config = dict(
    n_layer=15,
    d_model=96,
    n_head=2,
    n_kv_head=1,
    head_dim=32,
    d_mlp=384,
    vocab_size=16384,
    activation='gelu',
    norm='rmsnorm',
    norm_place='pre',
    norm_eps=1e-05,
    positions='rope',
    rope_base=100000.0,
    rope_fraction=0.5,
    qk_norm=False,
    attn_scale=0.177,
    bias='qkv',
    tie_embeddings=False,
    parallel_block=False,
    init='uniform',
    init_std_qkv=0.0375,
    init_std_o=0.0,
    init_std_up=0.0375,
    init_std_down=0.0,
    optimizer='soap_variant',
    lr=0.00635,
    lr_mult_up=0.777,
    beta1=0.95,
    beta2=0.99,
    lr_head=0.0155,
    grad_clip=2.0,
    warmup_steps=200,
    schedule='wsd',
    decay_fraction=1.0,
    decay_shape='linear',
    final_lr_fraction=0.0,
    batch_tokens=[8192, 16384, 24576],
    seq_len=128,
    doc_mask=False,
    train_tokens=112000000,
    steps=6941,
    dataset='wikipedia_en',
)
Each number is 200 + 40 x the weight over its row's rms, rounded and kept within 0 to 999. Layers, rows and columns count from 0. The size before them is the row's rms in percent of the matrix's.

# up: layer 8 MLP up, 384x96, rms 0.241, rows 111-142, columns 0-47
# down: layer 8 MLP down (transposed), 384x96, rms 0.32, rows 111-142, columns 0-47
up111,096,247,202,196,191,206,181,220,165,221,158,157,204,201,151,226,158,266,182,205,189,202,179,181,226,210,182,183,192,185,199,227,206,301,247,164,84,239,212,163,130,229,284,192,254,251,141,229,182
down111,099,181,226,239,248,281,224,208,237,118,210,182,237,231,167,235,199,182,180,217,164,147,192,158,128,171,175,220,142,224,266,148,241,234,224,214,132,273,164,186,133,216,187,200,278,167,130,180,158
up112,088,271,176,293,149,239,206,189,209,175,217,304,202,239,211,157,222,223,261,217,243,188,160,217,186,226,193,201,252,249,164,218,180,258,187,257,225,220,182,159,192,247,226,130,246,268,157,196,203
down112,101,136,242,182,186,139,110,166,181,128,236,167,195,190,148,181,183,191,239,196,205,144,181,185,226,240,167,198,194,187,226,146,183,200,232,249,218,231,166,182,131,222,196,230,165,137,243,186,197
up113,109,279,203,214,205,218,192,146,210,210,165,310,166,174,225,223,183,218,180,202,193,209,196,190,68,213,217,218,150,141,247,189,187,220,234,245,172,222,254,174,199,236,287,168,245,224,186,248,211
down113,099,189,183,120,220,229,203,207,224,189,103,213,177,221,274,221,270,216,217,176,199,172,210,264,303,199,137,197,144,176,288,204,183,137,241,248,199,220,231,188,242,182,207,196,213,230,217,160,167
up114,093,174,204,245,192,160,223,157,237,192,205,101,218,211,167,139,193,195,193,229,216,291,238,170,195,272,175,198,181,255,229,142,185,226,181,261,227,220,193,212,140,259,205,224,176,271,175,228,194
down114,095,196,173,180,167,215,236,236,191,192,177,210,199,197,242,239,240,133,223,168,236,200,130,189,257,195,240,244,260,263,272,158,247,146,208,170,157,195,196,253,160,167,176,194,239,161,238,162,264
up115,100,126,266,203,166,154,230,162,184,128,156,177,185,193,195,169,177,252,213,235,210,208,200,132,160,126,301,238,244,157,182,232,201,210,214,200,280,209,179,169,184,248,145,238,161,198,153,263,72
down115,099,178,219,193,139,136,171,197,174,160,211,304,244,238,209,205,190,160,170,244,154,244,201,192,252,166,182,230,215,222,123,195,176,196,162,192,168,180,219,216,229,178,98,224,155,131,250,158,108
up116,085,209,183,148,276,269,210,213,135,263,218,242,290,232,173,239,294,185,248,156,172,190,225,216,193,293,187,178,228,245,160,236,209,202,217,294,265,264,183,174,276,220,248,192,197,171,241,233,226
down116,093,235,219,230,249,253,187,172,206,200,145,137,230,248,207,143,211,206,228,206,236,185,166,86,203,237,259,194,186,159,285,177,191,193,200,209,161,140,185,256,235,221,129,204,214,217,172,242,156
up117,089,245,146,214,149,209,236,242,149,159,205,206,208,186,210,156,257,142,230,116,262,219,196,147,270,188,173,265,222,265,218,239,201,139,216,202,130,239,207,213,235,143,168,184,239,222,223,132,172
down117,102,206,197,244,160,256,174,243,166,180,250,159,166,145,249,206,163,244,220,207,201,193,192,248,234,185,200,177,197,223,186,185,219,226,159,282,209,230,178,268,175,153,252,142,166,224,286,268,171
up118,098,198,220,161,136,217,122,224,167,210,172,199,193,202,166,141,198,169,191,151,282,132,210,224,188,185,177,155,231,210,201,170,168,246,214,155,211,262,155,182,157,184,209,178,219,170,104,130,255
down118,108,159,206,169,187,208,229,186,205,237,180,230,170,256,217,216,186,196,171,195,188,228,174,263,150,174,142,183,201,202,188,219,175,182,159,195,176,178,156,217,188,231,166,134,233,178,87,149,153
up119,093,211,211,197,175,225,200,172,167,248,170,243,175,154,191,201,135,172,149,130,225,163,186,210,222,208,189,161,272,198,137,243,246,152,194,207,209,238,257,178,185,236,183,222,178,201,193,208,181
down119,099,163,233,210,204,149,199,245,171,162,234,218,179,177,178,180,192,180,179,194,283,222,189,284,201,198,210,154,221,149,220,192,324,149,190,191,221,214,224,228,194,132,262,172,171,206,98,222,186
up120,102,233,130,115,187,180,222,200,277,183,213,219,216,249,163,240,174,140,172,196,197,246,279,177,199,180,280,186,234,260,216,180,192,181,217,192,261,198,281,250,175,253,258,191,192,179,235,257,142
down120,101,218,208,251,225,211,146,175,220,203,168,183,163,174,162,216,244,231,214,152,179,238,214,207,250,175,197,191,244,110,125,211,222,209,217,260,179,212,145,181,187,212,176,202,246,165,199,131,206
up121,122,214,172,173,154,230,235,226,164,234,203,203,110,236,173,186,185,140,247,247,228,285,224,221,149,228,166,189,177,132,264,332,180,196,170,265,191,152,192,162,152,188,213,195,238,240,212,188,240
down121,129,175,226,203,127,178,174,180,199,227,239,197,236,224,164,259,211,229,213,163,259,236,221,132,229,244,135,193,144,284,148,218,158,196,255,246,202,175,265,186,126,144,225,211,212,228,208,170,240
up122,097,232,119,226,138,211,175,173,256,244,179,216,259,133,164,175,216,131,263,196,250,152,180,248,134,209,244,251,150,168,191,233,173,202,195,189,273,208,205,172,180,218,250,188,212,176,181,205,191
down122,103,223,136,251,265,199,164,246,208,159,141,288,210,190,262,179,129,142,122,226,165,138,96,184,162,159,208,122,185,196,198,158,146,256,192,235,205,182,176,225,173,217,181,142,106,175,176,178,189
up123,134,241,202,268,269,249,173,248,155,142,73,241,130,166,235,179,186,219,174,195,177,165,210,193,195,179,219,197,237,140,176,251,155,209,253,186,207,163,229,247,221,215,109,225,189,259,218,215,242
down123,113,226,151,216,198,267,186,241,253,163,91,207,158,192,165,170,210,254,216,203,197,184,275,207,215,241,185,192,210,103,126,244,246,181,161,256,184,210,172,192,204,280,193,239,205,219,242,217,192
up124,086,196,237,274,118,215,237,215,212,225,221,203,183,191,236,247,222,151,222,142,195,234,189,247,176,267,191,196,295,189,222,237,200,164,225,206,181,239,181,210,195,191,161,193,100,189,194,184,239
down124,088,232,253,221,205,183,233,261,290,207,233,191,191,170,223,176,168,152,216,189,245,195,252,216,151,209,171,184,191,327,255,214,215,183,200,190,142,248,181,176,173,125,227,148,172,200,222,175,172
up125,100,196,186,145,177,153,231,189,231,217,156,271,166,196,183,231,185,150,204,234,217,273,244,275,232,263,279,247,223,228,209,297,172,212,164,190,201,221,214,184,173,241,185,122,213,227,204,159,231
down125,094,195,277,211,144,188,213,177,136,205,242,181,230,152,227,230,191,256,183,209,218,180,190,164,190,219,173,217,177,259,215,278,176,138,179,197,224,193,191,161,164,183,222,183,203,220,147,232,227
up126,101,164,227,192,267,249,258,283,197,187,153,213,193,141,250,200,185,239,199,210,243,98,179,162,237,149,196,220,192,190,208,148,159,229,228,205,216,172,253,184,180,189,184,235,204,142,199,256,162
down126,099,202,223,271,242,233,206,269,190,215,132,156,177,153,228,148,213,185,115,258,217,117,162,216,237,217,142,212,221,203,167,166,148,232,235,228,166,182,216,105,182,189,242,252,185,222,214,200,189
up127,104,232,77,183,210,221,180,224,187,146,220,201,220,172,107,217,211,202,242,209,216,218,268,186,142,169,186,170,222,144,196,166,186,167,182,241,166,98,177,208,230,199,186,144,242,175,215,168,147
down127,104,191,169,211,155,149,280,215,270,143,186,242,178,196,155,132,138,242,135,221,180,196,199,242,177,136,163,166,159,165,215,210,207,172,180,277,174,193,182,162,200,161,215,250,161,266,225,249,140
up128,101,222,209,243,234,121,158,259,259,204,266,214,178,161,187,200,100,184,210,182,125,153,131,232,182,171,225,209,218,192,226,204,172,202,241,199,189,241,194,236,239,184,177,223,256,198,233,154,186
down128,101,253,224,165,192,150,112,175,222,168,274,157,247,225,194,200,225,219,272,180,242,158,166,216,161,177,209,215,307,241,223,171,189,198,224,212,189,248,168,249,212,224,226,134,188,262,214,260,269
up129,089,196,146,269,192,159,179,250,195,145,218,216,185,260,263,166,246,171,202,218,191,164,208,201,159,165,175,195,223,145,224,167,212,235,264,199,190,242,164,204,221,207,213,105,219,232,128,168,276
down129,098,246,209,236,236,218,183,192,187,240,240,239,255,178,154,252,162,173,227,186,238,252,202,165,245,232,193,193,150,315,212,160,225,237,237,172,161,201,193,236,146,180,265,232,211,218,222,241,151
up130,095,167,176,182,196,156,176,272,178,202,200,196,195,229,206,208,170,153,251,270,192,263,336,283,189,205,117,223,213,259,224,229,145,102,182,164,278,228,238,154,153,202,148,169,209,202,189,209,178
down130,094,245,255,166,115,213,190,198,217,193,219,197,156,146,262,226,221,256,190,182,267,212,180,155,190,205,135,210,126,181,216,134,182,191,209,255,147,215,179,168,235,184,199,182,185,200,205,160,185
up131,099,188,186,194,266,221,185,185,276,210,234,145,238,230,220,237,292,170,211,140,209,214,162,215,256,169,181,219,247,199,250,151,185,245,144,185,192,195,277,247,231,202,144,169,172,199,195,215,170
down131,099,151,240,238,209,181,212,140,152,229,153,239,173,200,178,198,246,254,189,172,246,184,214,230,248,201,180,279,271,221,261,274,172,211,191,230,149,154,183,193,164,115,278,150,202,216,221,208,226
up132,098,137,155,186,268,228,208,172,253,105,185,131,254,217,227,177,201,257,205,186,162,191,208,196,240,136,208,164,153,174,144,197,243,188,274,182,234,244,222,229,146,241,249,163,189,199,206,236,236
down132,115,204,186,127,158,214,255,229,187,235,220,148,166,134,226,264,201,219,154,233,181,200,198,174,167,211,220,182,281,225,208,254,222,249,200,280,238,237,259,210,206,175,208,157,181,177,207,198,116
up133,085,176,172,203,180,189,169,265,184,264,252,196,154,133,201,227,153,200,216,236,146,251,174,200,147,148,236,247,198,250,151,197,245,162,196,210,225,193,236,163,222,203,230,154,212,191,199,188,202
down133,094,242,223,208,192,252,211,207,197,228,217,172,245,203,93,195,164,143,207,186,221,168,236,204,190,242,182,145,259,140,173,192,171,149,168,218,181,169,178,227,117,132,151,229,167,246,233,219,184
up134,088,198,218,122,147,166,191,167,229,199,198,178,167,187,246,201,240,97,248,223,183,211,171,205,157,163,204,220,178,154,157,180,256,194,132,142,204,165,166,187,172,198,157,146,263,244,101,205,267
down134,093,197,230,224,179,208,216,226,191,201,140,172,150,215,204,233,134,176,189,192,151,238,205,177,165,139,229,202,154,175,147,221,241,190,100,160,171,216,201,275,236,225,179,188,180,183,99,200,273
up135,089,176,206,262,127,163,236,247,230,255,202,340,260,257,224,243,165,184,247,197,181,197,156,189,199,253,253,234,195,159,132,256,183,242,267,211,148,171,207,208,167,142,189,130,204,258,204,169,226
down135,099,206,197,178,219,192,169,140,249,210,225,179,234,297,158,185,211,236,246,284,224,144,167,183,129,203,201,217,210,170,113,274,164,176,145,177,147,203,208,154,236,237,230,219,180,276,182,178,212
up136,086,224,246,234,264,142,265,172,238,254,197,222,206,212,172,212,302,180,233,236,215,172,200,205,211,219,157,210,243,237,235,288,198,211,219,219,216,190,277,153,186,266,209,241,171,247,214,198,175
down136,091,187,276,195,206,238,141,219,178,189,120,210,202,141,240,178,167,200,137,121,160,165,147,233,92,197,186,245,224,209,252,176,225,224,230,214,252,155,170,257,211,178,266,191,199,149,253,247,211
up137,108,249,196,225,228,148,156,212,115,176,179,194,192,244,170,168,240,206,192,222,183,196,159,175,190,219,208,215,201,214,215,289,189,146,226,285,179,182,236,223,229,161,232,159,207,217,281,205,219
down137,094,225,152,262,176,250,259,215,247,231,258,208,141,210,190,185,184,181,174,155,193,175,167,220,177,170,177,235,162,244,177,167,262,221,191,199,190,281,259,136,172,231,147,234,210,183,196,288,234
up138,094,284,244,225,193,211,217,163,262,168,204,210,157,171,203,163,250,199,220,196,167,187,205,165,220,190,224,132,187,197,287,159,147,190,153,179,175,211,278,263,190,292,132,192,212,213,230,173,226
down138,093,236,265,233,246,202,233,166,222,226,198,187,128,239,231,113,166,149,174,269,182,178,152,229,147,140,240,79,204,219,275,171,236,192,177,177,271,204,194,247,204,284,144,201,189,183,218,212,196
up139,103,98,268,231,215,183,177,195,271,212,243,218,241,178,149,211,195,165,174,243,266,190,240,168,263,192,200,156,203,182,232,181,130,129,213,165,202,198,240,205,171,182,211,183,191,216,172,122,229
down139,101,205,154,204,173,214,205,178,143,196,203,158,193,253,283,154,148,181,242,144,185,181,166,212,143,178,191,215,226,166,211,230,284,209,200,178,265,226,191,123,189,269,242,146,223,256,193,231,161
up140,097,204,131,259,218,143,253,286,219,186,221,191,202,259,165,143,241,234,202,234,180,144,212,226,189,204,247,185,173,178,293,254,146,102,198,199,178,233,197,237,176,190,138,179,196,245,186,206,213
down140,091,176,262,150,133,236,245,160,190,209,136,196,189,183,146,188,177,175,196,193,160,156,163,170,199,190,249,247,228,165,346,189,188,201,223,154,175,164,144,255,136,183,137,190,172,199,237,240,186
up141,099,197,183,232,177,229,187,274,201,193,174,223,188,266,173,249,236,182,186,132,159,198,183,103,278,263,226,246,219,140,241,168,183,149,206,252,232,202,260,249,217,149,230,190,186,197,246,183,207
down141,107,208,175,177,238,185,262,166,182,153,209,304,195,198,219,173,156,216,199,148,243,198,202,110,218,274,216,225,159,227,208,201,239,146,169,197,221,173,170,221,311,171,206,300,139,149,197,189,216
up142,105,167,171,171,244,192,162,126,216,168,198,219,157,238,230,213,228,247,259,198,202,154,216,282,97,133,197,220,189,234,180,129,220,178,180,139,115,263,229,246,181,218,222,230,213,267,194,190,260
down142,092,184,237,197,141,130,183,222,252,174,234,233,220,146,181,212,201,170,145,188,217,172,190,277,170,200,211,145,211,192,222,174,174,148,255,211,276,209,184,105,245,141,126,154,120,187,224,174,219